config.toml
head_dim = 64
norm_eps = 1e-05
bias = "none"
parallel_block = false
init_std_qkv = 0.0529
Each number is 128 + 24 x the weight over its row's rms, rounded and kept within 0 to 255. Layers, rows and columns count from 0. Numbers have three digits each. The size before them is the row's rms in percent of the matrix's.

# down: layer 5 MLP down (transposed), 768x192, rms 0.0461, rows 381-449, columns 96-191
# up: layer 5 MLP up, 768x192, rms 0.13, rows 382-450, columns 96-191
down381 098:122134175122129088090122113079119137146124119117148102150128112056149113119181130154121145164126099152108117113157137164095167125169170162137106144102120127120091127122136140147140122149174116123126139097118125128114085139123094126134179108149126187114118148154122113117156159077120107102
up382 107:086078123115106140134135133107167108149159178171081113093108133095141155107127167107119150125114142126127145119118087106141163095145178100142107102142144116115115101135073144117091165115150108144136097070167110113117143154141141108151117135123149177136120130118166129104120177133125124105
down382 098:145113130129130154087089118116157092126157116159092153123154120108132145148099117139136137110143125128122137134126142165145170092145160105142146144123128127130141151104103123145102112118141136130157102110126064139080158079124157112140124101110106140113162095117150167167153130120134116173
up383 107:141099124124126143177118139157153120107149131150080081106110188104088128112187121104113158116118159111147111129130149134149119092132119132131132168128126127135120130151103075143134103150094137152169132142119129134147137130130098137135150108122108145136151133106186167136121115123107151152
down383 096:178122125141087100163080146140154104125123171172151138109136135098133108104133110134127144145139101125120110094094114139134145124129108131112121130095146093147157128108107109123147119122151131124098130144147099145094065118102146125130125144114111148130120125147103124115112151092106158128
up384 104:126135158121135112137119089153158099112122130123158157112135170101095182142114108175105156153112132152128104147128130148113102099169102138130131113089121154158154114107124099129132168140117185078132126074106131135170104112100148113126097116106128131099063149145103140080109114122135143149
down384 099:106112119152146159130140123086127148167170183140164089124121065154142136126114125179164088121132119089139135120141170128066116118112096143145117147153100113131111152107133135117130161103133123122154101074110155111110137185140101107142136166128168147153150099127137095132150174102142106101
up385 102:119134146121118157133114184083150129090167119191123151153134135146156147131160123127187101073113128142162109142150143106137140123134117132122126178140110128108131142119118145121131102153081160107174134099114177123117132158158130088190121165173130133145108151147141112126190109157169126136
down385 100:171186130119074168095159111096133137131127093103106145121154158136100145159140133090129127125144112139139124120117179078117103133125116147091127140104122107132116182107139112115104121117126113147141151163165112143125103126095118123144116148114158098134107123135120100116159113108149095085
up386 099:106108116177106144146102157131125154125156109094168119148117118120136138106147124119070103164126088125104105110097089148103135121116110155125152107100114094116104150099142140140048108137127089097140066189076165103100123097142158138104158138124131116093130111132174131168119084117134087149
down386 109:086116132122147165128125140092145128129133131130108161178133126125096146181122111127115086139157108137151096132139164137100120104153162113124138108140127113101081109097110143137158124140121121126136099145117103047152178113124076091134134139093164165104203124101116098169085101083100126111
up387 095:103129089123136121126125131129101123118102155142157103151095109138203143113131116129128107148136154104151128092151124165148136133168128125109129138162068139166129112148097182112150112158125129145138142153103139098129128148163134164143140178122110079122099111145065149119094108143108157126
down387 086:128113114094156106091114115091146076182156118111108131124095100120105111144147134078116165120143126131137116130090164100115142150130160142139125107128118126130125131120132131119143119140112128098194101141126109105138129117132116142106178123176123157131125125119131167103199147101115118117
up388 096:135112089104136139119126170156165174132139147102131118125102154135149136100133135124096106093133116152131072177167144111167114123144120120115154134123083093087099167102109117160160149159114136118153112164174104124085091127142126103142123179171129120147138131104114145081097146131127128136
down388 095:098130101080163122122118098101112123127133113080124123175120128136122101140121097119139157146163116115124128134125112138135091153064156131143121130114118102133142106150076151162151120163086157113110159103111138074101129144114072112138154138169140145147117158109115110141198105138185110126
up389 097:144130108138101154148119143131135119127159135125106124133110143154119098125100096080113066110132087134114107101121127138121103103126096167158143092123130172114132114168124113129137160108124164116128118141090092132176120108132188219148132113149148152119131133144155158164143117120084163117
down389 104:182147109152092106133144137145149182138116115134131150124112101083152151137134143150173138119126124150130110163156138150089146153144103131135160137098135113131128132134162113109153109123159147096086113083106142110144129154152119105082132137107097107159156086133124167128108141089135133147
up390 100:159142104125125100155169117098123128127096123105120089116181107134116150162148113131139114166092123130113090138098174119098144111153110115117168093184156158153162133114149129120100133132121135152182133170157119114141107117112117112137096127123118116185125168105119108129122115131113091119
down390 099:139127093123161150188115082137096124136117100117148150141149067106135134130140114163163127129118140165054131126145132139147150149124127140174138120136100147143159137184107108152122134106161101104096074130152138159112125124151165132117100131155087147152129154153119153157126133103103132116
up391 094:143162103150107105138097139136097155128144138138181120109117122135141108135149114104116173172142135157137172147133162139118111099118131159166110164143086105149133107097112171155124109149130150105135079142135112128122152155139133135088135141159137121128103121112124103184141113162134095123
down391 110:142140160092168104121143155163167092139119103119081114110163123086121100120128065151077112125158101154163125133157098144146108104098126136114105109140130089104073103138137135099129151119112104126102124125069126133099142109178161100154191103112143135135107152136160156118173131157082126097
up392 107:126127158133147132117086123145107126128151103156156153112132140076097135071103139114124096123138159127118123112114164147100164086085136175128142135118121085089175112106109140138104126174155114103086117107111126101108136093137151140115145104108154131156149123153119116149095145122125134119
down392 095:109121158129150133117166136148142157144147060138134122136168138104115133160166125174176144115185096096181148109139143162128125138106169112111160138082117091162145082158145137148129129188131127095082159098104130123113141125113127100148126071151116149168097125148142097087159117087112123117
up393 098:085114140143132156156129156118110131104133151116135133127100139129116139147113115132132119097176144110187099121150117143124100111114123142096107109102120109120155176107133120152139127112114133099154112105147090115101133092114144102174178194124086109149152165152095121126142076107130072105
down393 089:159159121157120124139114110147141120119154086150139081117094128116136114158124128134116146131111135160132118158113143154093138105115109116136116146152133131153164146141115121134133137145151113162111142171103124128082138068123060092082134101120141107130135082153158066112090140145168113123
up394 086:129163141185080149124131123124077115123145138158111129125128125131207132090152134116147092143132170161080119125113091172123136122123116106137145108142156111141145123182142155156151101141095096103139127170158126158103151137061092128117098174104146137125123125164131129115102088116119134094
down394 100:113116121120132100127165157123109131158132113093113142125170150097072156166173122117141148143161134102151156172138130133101121145165082158152156127096105111093101123131148127099082128139109141121133133078090096110127109122113117147107153100143117143134085124087133155137149157074128133136
up395 084:152137136139095094114133121069071136147135094117094123086134125146171091067145126126146130129163140139147138149095157101125114094121081113128136107121122110115103069177137161137107106142084138110142137106149120120144139148131086125083165116148100182125111111152139133113139117090125141125
down395 106:108110129098123124098100122157136147157141122117156140099134110061076166155140115079107128122165124151165108121145106145121145140147112117131127140118149138131140112097120115170148160128159108122122112135130118133120126169137034181137135147109130112123088135118099146114121126149121149119
up396 103:067115101149132160134087160131108153150089120171165130123148125140160151139126142126152126161140117180106087138109151137117138119135136116109140132152119136102170109146074125130108107133100138160138139149139130149139108124140114140113076097130113109122115139106151123131105143140106129143
down396 093:196098154114146131119120136161150115114128162133113103137132130120136104118137144090086125155134123128108169128158115115129140138127132116105119124146128113125108103127118133101122128179123112116133113132152118153166136124117057170133125136118139160128126162193153104159094156146159124112
up397 084:118060122152128174132149138124164145104178110154115123155117154103177131079113145151157124137139140146146124140142116115126178136122077130170125122139122110159145158111104104124136164101147089150106118127126102145133095107168183145099124091098113122128135122152144117150118159117143160118
down397 118:100166149123137149102110122134150130159133111145129116095143087171124148127135095121089102121123133140101134120101133131110113121091146144140129148153101131117126151140142153123119098163117123102133167135170137143115135147105010133089088106130121124130161130121137129123127103101159161133
up398 106:120111118144138094139079128158139091140087110139115119146114116148111153130115135132123101166128127100142149157102126143145124129138109098119120130127120152159128107119131123175089185114109146136157114079164093149115160118118147145177117122125095184152110130148172095151113128127117142107
down398 108:136102116113140186146075159125082088124106078146162094098116102132118157117121148140153073114097140113156101101092139137127108118089136105094101125122101137137142099128127134137134151075166099099147123107126164121115105122121158121103132111128166140144115079166131125132143139129148165120
up399 095:157140121110124175139145109175113138130119144148087144138135130107134146110172115121105146110113174125130117127131140138130147142116123125090160157107181076160134115130142134132127125119134118152117160158153127146127118091142150155136129121137164106132102117141076125119175181169126136100
down399 099:096127094128147119137080123119157134081107122100121113095090117108098133147129117102125106081064112151118127094146111110125104126104140132126120085172157111124102165131124098108143162154081121175128140148145141131111150111106126134174114123124148117114109115149125123077187145120136126113
up400 107:141104123083133118085110118117142085113083127122124123153102166099095116154193143118138174152113128120156146127110152122131129130147179172153114112144112124096123080121120130105165105146114139100108128142154144144125138106131139136139136122122115135119136188111114116165108138113112167102
down400 099:107162133127119132102149087118105147141156172125087115137142186123115127091116151133193150144110089134132148138125092137117117077123140145132109135153110128124193094127117161134123153136099118127158148092125127118166112133092138108161154090149145113099145132155088156081099121120102102126
up401 108:128111140122145130149130148136138123109111116112113140096142085151132119105158142142123088118134148149135158106119140099107104156127122145139137140126119083149113148127119148101147171156105118136108120106142124126089127163153113096140073108118068094132126127116114180143095125134064110124
down401 082:157124136130101129100128131147174107114116125147161140118130155130128126163118168145127121158162141134169112130143122136096128135131140131132127093127139151129107155103155121108072108167108179135142144164104085113129158094157110100151140130137172153144116123117113114087104117150213145151
up402 111:098147135146107138129123129083148149161138094139160096170168096169087153103117116120130113140135116136173118126114147121154100103116139140135123148159116119112129108120148186116111134114118110149131103080114150104087123121148122154132118117123093116141147097177116102106140152138109176130
down402 098:162106154082139111134176106119122135124127132120119172115168090114144115088162095132091131147106133132099100112150137158130103126116124125167120073104109139103125093140103088138117128156161102134108129127096114165183156120128082092111125118092112101132095078174141131123140108116187146146
up403 084:104130137115108137104116175110131113118114136123154164159123099084129128112106124133114101112113110135124125153095101111096108097106108108132116105159118097139101094128107117156112146110149124085159150163156132114118131133117131118155132150143099121125157105152116086121143121109101111150
down403 097:139121161096162086119095145072122143121102154124129148085127099126133118144071131123077121110104141138137153078151126160096118085124108075143120119122133139095148138121150118161105136145134125122110152148177138099163131124145075137129165185110117118146121097127136113128164084159157151166
up404 100:123096157157156128121143098114117157128089126108146088131117078127126132088150127141112113148119141183162128152142113113118140123163129109144143137102142096140098175106114160163170135184137123145093107176114128127065093162161140115109175153125163120156132091103146120114154140107120126145
down404 100:122121124142155122135097137093091117099111127131131115163139075158100145145156131108112119123119085108124158110125146121160157127109139064162115139096145148139073113169142081197121116139130153142098157124130143104116103090088097118114135116118144135114139140123113163124137155149087149098
up405 099:123162129117122085114112110131147138112132162069095124146115131142121145135141095161112099099109107125159141129137121134150130159113166103132169153154094092135153110135145111138074181118166112127114148142134106124166143128137199117176160110125119088128120117129108116165135116111082142143
down405 105:138118142132113135143149151080120122105088128136147117109139160139092128115102107139156122123097163171108098135146104119097124072102120123115132140116119138110149111103128110103167119117143155128180149174120145113116092129168114110133129148095138139132133137140127133104115151112135121095
up406 097:104100152146149098141103101123153139136133136140065133155082141082114116133134132153146115115156146192129141134116105124146151116135091097108140138113115108141128102164146133134190124084134106091136067109091151128103099128130132116106124129105108117134126113115179118115102059122126131143
down406 092:191143107142118149137136104157107143160160152141145100078157096085141139162073079145138138129162146133154127073138111086113111089136118107160148095148126098131134113118098130095117161114188118108128133120135092155161138097124111141123104108124158144128167128142116131097156139076173113141
up407 106:093155145113145157129141134153160106173132119060126119159140169138107145144117142114094124145144142128151155161131134122120140109170131124121112087113101090125097124133085084074104154135146131165126154129154135152122149134112146134129130161101128120109133092092138120071173099114151165135
down407 098:127151110127101114106082146130116140070163133109148108175109115115151139164130129111095136117103132112131084094093137112139160175121150144134113146109118135129138107130094114155114129132147132141189127148055098120123135143128135118102134123107104137097121140112115131107124119135091140120
up408 109:121166120123118144141131123112091112135089116132142105105148150155083157144110128110104063144152151113091156130128112117136171127146150153102120158121087126120140135110109158147118137148116120105145102155145109161122169141108112165124079124166160091080147160121134099127110127118191154128
down408 091:130123139109121127140134091111129157149129131119124124131139123110082148088094156107147175166084129122140147161142169179113115167162139137140138170148170093112105141092114121126147163127188134130122150097111137170132162105137113128146107118115129148142123097138123156132152120109109108130
up409 098:107111190131112129125138129122095101152132138121114111101188124137087163133078150120114125128105132158116127139118106109112118115133106165132128102141105134121095111128181083083184171126165148120167147176111105124096153078120138100165106151127140091133125170136106100117119109106159085103
down409 092:076117191104090120164154166135100113112125131119097097158160131109166146181140085140147131113134148120139131099115069130131108121157150109136149148131090141106134097144160127123158160136135144113121122135104139096106119153119098137097090113141117161134116150149148141163124130088157158099
up410 108:108145076130113117079130117126141170142167127118176144144127087158123112194140121132085138156096137130126110098130152111162091115126143143128115091142117129127120093116156118132109103119095128156147157136145132100138124110100176127108121100101139106165067112113130141154168131157123123139
down410 101:129121112132132118170082129166150124098114131151149176154107142123105131119117149126135117081107109144126126115166124117081145120159112156131117122152172150115141112116106111094104179125169143112136149109135107118124119108085231059146142120079136112122165132107163116098149107107111106090
up411 093:118091158141141116180149118112144136176124168109141113165119150119143142104105147121161123138127142135137159129150088127103146078121114134091107171113125111142144119163128124116103123122115126117166129065119142108170139147121151168115172107145117109090131128117096125144087123124103102104
down411 101:123124147115132130112143125123113130130119141148160121125136131125129118163112114135112155133111103130119139115158164131125099120083168143102089097138163107144156130102212157133154140139149120129072147134130089169140125131152149102106137131162126141092151136151141136128125146145135114109
up412 094:136106132130165099158143130146153158170145171148137147088164169132110127114138123149116113075182146124100194131148163105124125114100136093099148145105146108159101090205104074120117123144158123131146117142154134116140156117144122149118142090107124113083085114105118150138176125111148117150
down412 100:134083144127091097112135116163158128150111127122130154087129181168141153129197112121141141104110156117150118106133127105165105145136144128091156152128120103114119151134105089113120151116128141140083135128097149151146106103155114190162102120130135169155111140125129104124160164123160119108
up413 097:172114137128149154124114145142100156125129160135125110080156139125132122129114144180108093126144153108135152120131128106136102149118119130139131136160105073139101115113170146126123137139132159163151079149117153103145059114150123109121145158114114144172139114131128078168113139124108085154
down413 095:150158126121146164128147154120155158079082154138099142126129104085129079123123120163199110098044101126123154116091113136129168119128137154169101102082136186087131142162124138154069083140115107087139118105123125145126143124125090137141151133142149172106145150123193128137114086121136156131
up414 101:127087099144137088146155119078099131139138126106173096141113137127117121163146141132125100095098132121167138091147141128107089098130147082125140145138109132178142128157131143119147167126122098107180113154120096141102131150142129118173102127144141131160124122108117128089126152096099142161
down414 096:108191116116134124123129121107140106140176121161106094135116107101099149146113152135161176130090122113129127090133106092091130117160124180114163150166163139164103106083119146123124133114117073160123121148116098124110145138129147087121148099110091092159115146134136152152115163107126142131
up415 098:139150166132138147115154143112147106149107123122125157087141098111163130131107088165116129136149139122196073123152117123121131114147117157149117109119106122152106087133149177145087117167152145113081145089119110132099130130124153148137142180138101085153118143133121128108137135098144156126
down415 094:138099132150114096152091111116137096153136094136111117122081108114096150151148138139104090182096110128096137136134155163146143120142131101134123116122138159144113163107103111124148138100112091184180153122105177118105153063088111113165157139136163112121122133124152121120119122134139082148
up416 110:129108119142144129152122147141133106124107138096122135118121145119091091151116120106093141083138124154160136106081142135140102131132110076127129110135106113118112187166132137173144125107151089108103131110125136146102091128122143141143093106155162145120118112139123155139159097129123096157
down416 092:125168146116109119109135127096125113141138149187093160098118175140127105122129153166149132128165119095093136163146071122091108136142156091154097169152090132098154124138118108139137128129096111157132142190111136108128122185115100111155142123092127142146102166132114127137161101061151123104
up417 100:098108146191102154108138098127147189111165157120134133124165133156108116146154116142132103121139137191163125144097100151131129100138101121156128164122100093140127134138119157112085100149114103126126123087174123128116134114168135114151130105107151152121104145102152133135084120083123102122
down417 103:134134104115139118138149101172121119169163120161075127125122075087142117101133124111106095150149141140099173137172105112133177133123122122132104103112141124122121163111134153181163155120135154122125121129105084107151141150134165138147149099132128143131121157100092100130117163124135109152
up418 100:098126147120154150147109098150083148134077145074072157085137163136141119129153144105120156130117156152126140120122125156149114111130144127071096110100118151142130121149117177123166129119138107122170137123152129160117135161144098166166169097083109135130081168122136149089116137161107141152
down418 091:150098154158116107145157124117150147171132131177167147145121140109142122152131135130111145152159163110085139109119125088131116105124074120149110111096153166157121145116174132136141124077122109147107101174096124110119125112097182098109142148137125134143151158105153164140141086120138156108
up419 119:149112107098172125120130108085112109125139112088127091120107129128168111136094120114156100141144134106117109077149118147133120125124139128138187100124140140118153141095110114137079147106126112111094136149123168154145116087147175136125159124147114149140119170120090118069112099172152149156
down419 104:151182131136117096101098129117152112141111139128137116114134073157148170135136131095150100116155158108114143109129115125132132123104116148185137134114150082094141111140143138157101133094143158157122115130133126216123158108093190115134133150140107144112091137068151107139140146101135136136
up420 105:154136147129131128130130121151191141156133148143066113116103114118134110105108118093142137132141131094126115163134165107110135086162104108138135132142153142113092128143148126155139146132116130149136133129117118124135143135114131124164102168108088152131109133122143129148152091167084147146
down420 098:144109211160141130170120111130151149155122140142166122099135141118125090166171106108097107113137161106106158146143159136099075142134111127157109142143159129100117138085086098139190133124104136140088099113119108115107127155116151150162151107136140084137124097118136138135129125106102141104
up421 114:128163095124136143185122163082139135116139109134129166126149193107116116119123132125118137163114124108136158115124189132159114131116100125161143115111141122169108131147149131133126101129131157092117123135177146157100112175150145145119135180132132114136106123170135160158120120117108106096
down421 095:117087165153130120121155171102129077107141128069116139167103149114092083086124132138088060112107168156130118126156099162071148130116096123133134143141115164133111107138127089110135132144103139130154144132152132150086172157132153145111115121127164129167110159118105118127107123151177157135
up422 094:113167131088115109106079138155132144125134106118126126122104137146169146177111127168102125150133140139132110137140096066097124095138113119105163153142138126123133116123107115080112148140116142149164108108131137121128137118091107120132114138135120105122157110133096197091116169115123138164
down422 090:114102157133132125122133110157125097071142093103139133114127115081160113135171076101110115133103114150125115124177111112137076132083130172150129153135142093145170126131154147155118145113114132143097112128131144083104117098131084168134134161188121144129131136122152121155117156113112131118
up423 087:100164149151133116096153181151113123126109127182089155103100137162089087095108178152117101143147141134185105161088093113136105135158171138139145119167144115111114121085136124095097144118121161141164113109104098132156130126117137173148112100156106113100105148104136153127133128123071098092
down423 096:129131101129150119134152092161139102125134157116150122150111096144107146126120146094140125142126101148121065114124108107121060115156094157155106125142135114117150150099176102150107109125158122132096107104074134103134184139157167142122099132118113137169148090110138133139092098124081167170
up424 102:133108140106136146126122179157119177129118148110102108109129119153120082139133097164097122118140121105124135146157152159118143093133147139139138128158160131128118104118133133138144131099154090051128139176170090129139147142179144106143136107181132145112137146148153103122118086105127099104
down424 097:134139122121131127133095105155132099114126125168158137132106086091072122089119125136163119141100084111111134110125169187115164145148155087177127101138120129107154145167131114138115106152136095115146151111147190132093164122143115152088120157159123127131150129090156112124097109156086123110
up425 096:120105192116140146147098166110124109161137122151175092160125110136144124114123093136106090110144156117156111151076141084108109114113101140106146145132103075122123125137163135138060099133101149168107084185130148111126135150153125142131129090124144132153149110111144110121165122133137100130
down425 093:151118105134164117161131107083181103130130137128142101151130082134124132160117120160167110124143121152125163163155171127151124103121129152132140168145082109129136102123137185100181082134129103150137133182132114102169104157124114096115123106151162150099138142157156147163137122129176084162
up426 107:129145129149167045139118097124126151136129135100181126127115114106117136141131138137129108154098128086111120117130162145107143154153093143145110152160132153117141139147104140089172165128119151095125116116097106128150137128121134143128116128193103092124144121155119094090099131114108132184
down426 099:117083143174119158152079105151116116097104144095136145126112104149116123127127085146154123154113134137103073105144121061080095121093121107165113136146108142154146091128135148101157131131140100143121119109106157119121104162107137178132136121108119116130119070123113138184099191134078150121
up427 093:110142070124148149123117129091112092104127120151116086165126132119117118084123098135143086100140148141155063141130125149153123132120093105145117146111102126165102105113138117158111098146130080174101129121163099100133099101128146109099095110160090131118157147148076145143106141103108099092
down427 096:114128133136119106171148090164160169150133182125123114149139138086138165122109106099154117106126139128117116167118081140157174144124121128149141140137163120101119112095123125115123138139099144126173118131127158129095140129091103128123119083126137183093125145102141111097137117137132159166
up428 098:139099093129107132128132103183146078161127127121115106118148084144167115109125148140154092153175124112127111170168147121117165128136119157102147130141121160138156116120106102141116103115102167136133131097152117116125142102153167156140134122152167097085126123116170114129132119148126104153
down428 103:106163133116167143146134146134138185123162144153140134143130092121071134131105141115116097150109127148098112075134129113117110163117075094098109144111157124101145126159122121115110128141150140121133098142143159119163122175115122125151135156109114132115125133131122087156089140104145118103
up429 090:126092137123156154162100145105115115103143127109149134149148149124130142135116135116160162138138130138136108115151163171124109125112117149128144099069130155105186177086130131138156116140091097122126122137141106161128123165150140125102079193125121106140138115124130113158093157146125161125
down429 098:168150122149133128114153148127151147132110128133076116107105109125133104129114126150107173098147134147154121143102156118108115081141144081146161161164083122116121119138120165098087131128149130119111120120151157092130148080150029135122147125114127147122159123151135124150161076112141139173
up430 100:137165130088125158156100140140131099148134106115140092164077151145129128126133091107146133143075169142136128116112137126116092159137132146159153113118142143119134115130118139112114116107148132111091122135155155150136142141153157136110119155115126120125079105146153100116165156158104103108
down430 102:116167136136088091117157088164121138123094111130147150098135104143136132131118157142146133153126115138101096146118102124086143156093108119141137151152141165120102082142164132151146149167131162113131084136107094144093073131133138116123140127116154144162122151151108182157134113128125132120
up431 108:149117138118101145121136126101146113068088118114191094134118150093128125152113075121113123098152115172138107086098107096102168113167101134122127127156131149117138115145154128150165140119133132080162117119129145161143131099139128079121146112086144115075142177140123129125158132133129074089
down431 097:129099113164084083096090159141107092150145139184120065116113172098144140151096179137134127153146116097106129111179152104149103125155162112110111147094108143168139128166094081121154110119145117179107118096105100116093104095121128127091087103124169156122124125131098160132165125131178133137
up432 087:154126164137134100111103134141127104144126134086110115117090118115139094071125156127123142166088126077139124141121152122095130114139126173088175119087118128144090084148150131151160114137151139120126120130081100130122103095119111146130161107116109138113098121100127176128111150157122157167
down432 111:101142116168145144158112154103129123116149155131107109147123058144160158161116153108161104104125133166110097135123184103140138108101128123096138146145130153111081127124126167132098133148155142148128131159153135149099133107095088108122143154129130118153126103113114124127081149137127130150
up433 093:132113143085144110110134122147109141109118096154127161113141175115114108118095106122135144167132108120120157176144127151129153148134116115143075162118117093152157082161083122171149137122102130161139128131143122122131156113092142164124133150112107107154104111135122127126146166154128124118
down433 101:110117118127142118103116093166115136131100127130119143097153078133123110128118122116133156110100145176122117126095134128118162118108153138115116096098135113100180117103134120122135127123142159150156138154115139121131106157158114090124141110116168111141142130145124166104150125148133118166
up434 099:141120136138140116119107119159192128141106127096133119161084147115171096106162148131130187134150086125173138147129111141128151122166145139124133125127104133155136140124134134156139140096112121144182108095115120153132113133151142106104128136084119169112086141106142166179152131124121154141
down434 085:119108159112137133131145174132081113181106113131123114095174136106087088154156118155143147122140143157122131121116175132120104111086096104123147142160099099140144131117113142124169131135147153089150074156144133110130115108112132083127103106140147127132143121124149157113112137130114117091
up435 100:138096147135070137136119132115122099105108158119105148140097138153161155145140137132154118105124125124143110114101162115098118146149137134164129132149141154093174138150122129136115101090143147090097135161154172174151133105107123163098156174094145152137123136129128145124086122162110122125
down435 094:139101165143124161132109108130105125115102135120091143185134118088131126121160128121173110113127137118106164135110111100145121133149131122106105117157123133124104163146110123131145101146122090142139172123135143134135109131133140137120153191161106184140182105111118089127118099104161117116
up436 111:142143095118121119154067148136080102145150120100181144128150126118141116101098147152141133089096139124127182093122136125126133122126145137098128146098141128103117121149148140180112128074094137124100161125089127153134105139103158165123092122094179091198118130103114129147139056108127140171
down436 100:134115131117180125155121151132127108139141118146080151119119121082112127098152144098156117147120115126122114144099108171174156143120118131112131124137129121106148167160115115157154138101132136110166133098120097102132102165096140093135140143171123154134128131097103103143138120117118090167
up437 095:123157161115132127148114095104136145145192109145089151115087167154128118086147163135142147164092131124140110129128137146115128147163103156118162136114152172106170193096124109172154102133150141129135159134133108141129092120125143137130155160128155142154131086162113152152138104103083112141
down437 096:149113152128126158152079127151115125130155153132147133111093156143090175091128146145132083122139093150099122133096088114153154106112150161098143108133128181140129111105079128143117126133107109136102140132132132105133133136087091118153159137111081107149116131133122134102128085157105152098
up438 089:122108115097114119151074104115084130128122170130138145130112142112140122129129182095103149099157122156149175135130166174120121141148185132100146133115122113145127101138122111127085104104148078105152104087143126140145166109131135141075143141136117100120165093104158123134151132137126119121
down438 105:087090140144123130119132117154111111069132098118110111111155048092129153167120115133067111131099135120093112125152137145146101134172110125128159087141123137138129146155125105103104124095116137115127138129137131114108134134091047161101133115121091160148098137122111125185152164150115128152
up439 097:133155157075125144116097080121133124108139141183138150122111115164106130113124129119088059144115108119091141124156111145105080138172129133100144093138146130114102102157149139138099117145078169175098126130170167133120150143143144096119093123098118145115083140132123144078180176112119107121
down439 107:125156163152122141143132173117128117114127159121088121104129077166161114133104133130097156127190150182116118142107150116145107130117145128116127083117117156079158133117144075154155113102114091133099146106154089135136125170129123125136144126159136121158132168128135133088102146163110120117
up440 090:126106114087102084104139149136094151118144153079156105116132135123089102161134135145149131125089127157082116150155105127141148120133118132076120091073158130096104102136190127110110152129139106130166079152121133124107136179130119137102157093157100125082088211165125126152150123128081107163
down440 104:150108129080106112097110161110143138118147151149138112101147120163081113143129111147158138079150127081131117121156165083106104124149166096122094136111155135108139143071107173103094126138152148102128145166085126144124124154101107100125134130110133082088164099115167142127163151110099133116
up441 084:088117134154158149137099129119113120176112148133130123120115067130146110148167169087155114135127116119120118121140143135148123145158138157154151125141105066140166070159144113130140098108125132161152107129133112113160135102120104133157127139142124120130163117119119175106161119140132149114
down441 096:126134114124142140099110098097160146110160136108135094129122093117118143102111154160104134137150173128152145158185113147099108157078141112102117101126168116141130172141141122119162139125161151134128117153166132139152123107144041111106109106161117184141124112100128137124138153114148164146
up442 107:103134160152126129150135114112166104130147129142101164126108106134108141113134100129117132129135152086147104151164160110134120130128123113113130127141162168140096113117132108117139138168179135107103133163110112103168145168129176131094092135105120143164116131137181129139140138138108068124
down442 104:104148164141097138121145150063107138148153135127139148142110082100106143133129130105119127117207103113117115135141133134099135164132055098149116119110127173139125106118161110097133111141129165082110166141133123106134089172121147143098111104129105166183146141147154112185122150131107113127
up443 100:158153129101142084107114140171154124082149135149124154119158123109154095149101138139193145131148155131125106120126129139103085116170089121091129156151119168120135106137152119158108097112144188124129121134138100117168138153119119095096154130140190126126113126148143134139130098156122115149
down443 097:124133071110119133129103109124113096195177142102107099103128111134106134157144144076122108140141108138133097132106160126117161117157109136161118124131144094135107148129090128157130135153117132163115089126094114108149120098128167163178130140119134098125138112130162083115121114106177116092
up444 097:162122155122147126088169121116145138106077124136145141145145117101112125139114142130097084141146142129114162166109135149118135121127155138148092093118112133125081146135131056127132105152109151104131152115107150162145122132091155104145104117155087132135115165154110149101131106097131126100
down444 093:141125151140170127139135127115136119118113153170127087114111126136134157190117133135148104105141090141138153112137142159100157114085141125152142110145140130116118095078098122181145073123160152112167155156114137136162123164148102076139128134140130103129120107125134142144143132149089157131
up445 109:133128108150179138114110140110144146126095122130186148128103137139101140107150147102161106131107136102155155181142132148125166150146141141091126115138119112120136118110142117086117133121114145141126113134131127130156147123124118130133127142153051137122182131154127108128089101117095099132
down445 105:084109136163167108148116177168157128126119112113086144172165146100129149126142159147159140107129131122157153112137123124150108137110114154146132142107116135097127127121129142142177170162093115143087169093132131173110166121125142117120129137145083090152148083131118143144166114145133142121
up446 095:103113115135137137119087079128092105135105092111119106089156153153089118114131124122139106119131140111143160148157118158109115162132130096111191107155075153146100105177174133109124104096109118137097092110140159153123158133123112140116134089120157135145145094133138132188108130142115134125
down446 104:086132114118131114162111135143145105133126112129113138147160102131118151155134118123117162138121145114112111120169131167095129110146135133179161106143117089114103180140135157140108123104162170150125140134127134142102150161114109126121119148134126071147151115184121162162126093124109136118
up447 096:096144082099152140098160134091114111118128146114129159133146137087098145146109112171137135125112114125141153137086117149139148180133131107109153134079072133115129120107162170138155133160104175137116111134108136153136094156117129081130150093113113082155135139128144094128124097167133132152
down447 085:127129147149111115145117141156139124139117122121133131130116125129152114111162113131128139124145133103112146172090121150097131115090109144123142084180152142121144135096103125182102129148098109117162124130127139124098075092107146148119121105169119163109142152117139134165093115183120108097
up448 105:087093151102162125124072146126167127133107107095131122158098114160122108142113139096065108126118123120120102098130148109129118134085158150139126131138156121143129117152132137110157152099121149128161130137107140179102136103138146129177080091102143127164130106099122133144159094150134107197
down448 096:123150102124177128091108160089135155162144152156104118133137066134121158154149119141138100092111080124119136158095147170108118117132162115117153142154123116106120142155149123128149179112136131143084144141127084136135127093164102121107064111122134126117107114123107093152099165119098099134
up449 083:120147166147167153145126141143163122115123130151129083123101123099123177144139135114170091144138141111080097127140131127118121161132116152167149155123149146122144125108108165144155124076112103112145090139123147121103122132156141133115085145127127073162149120123105118104112115096111103083
down449 100:136109089091140089153128143139085136118137165120120127152144146154160115137110155126057123162148128124168143134133100106123120117127140134137101135130148095099105125128107110117132129211088124135116172110161135117120133095120055140153155116165115174116125147133140126160123142132130178189
up450 102:112104127123127128099121116156154103123121135142156120106101096087150142105134135149144107105108113182151111181132121135125145141100140149116165155119137121121130142132173149177168173126127199150137111104144092163124157113189139120145111115102121107113115128165145158138123126137103117114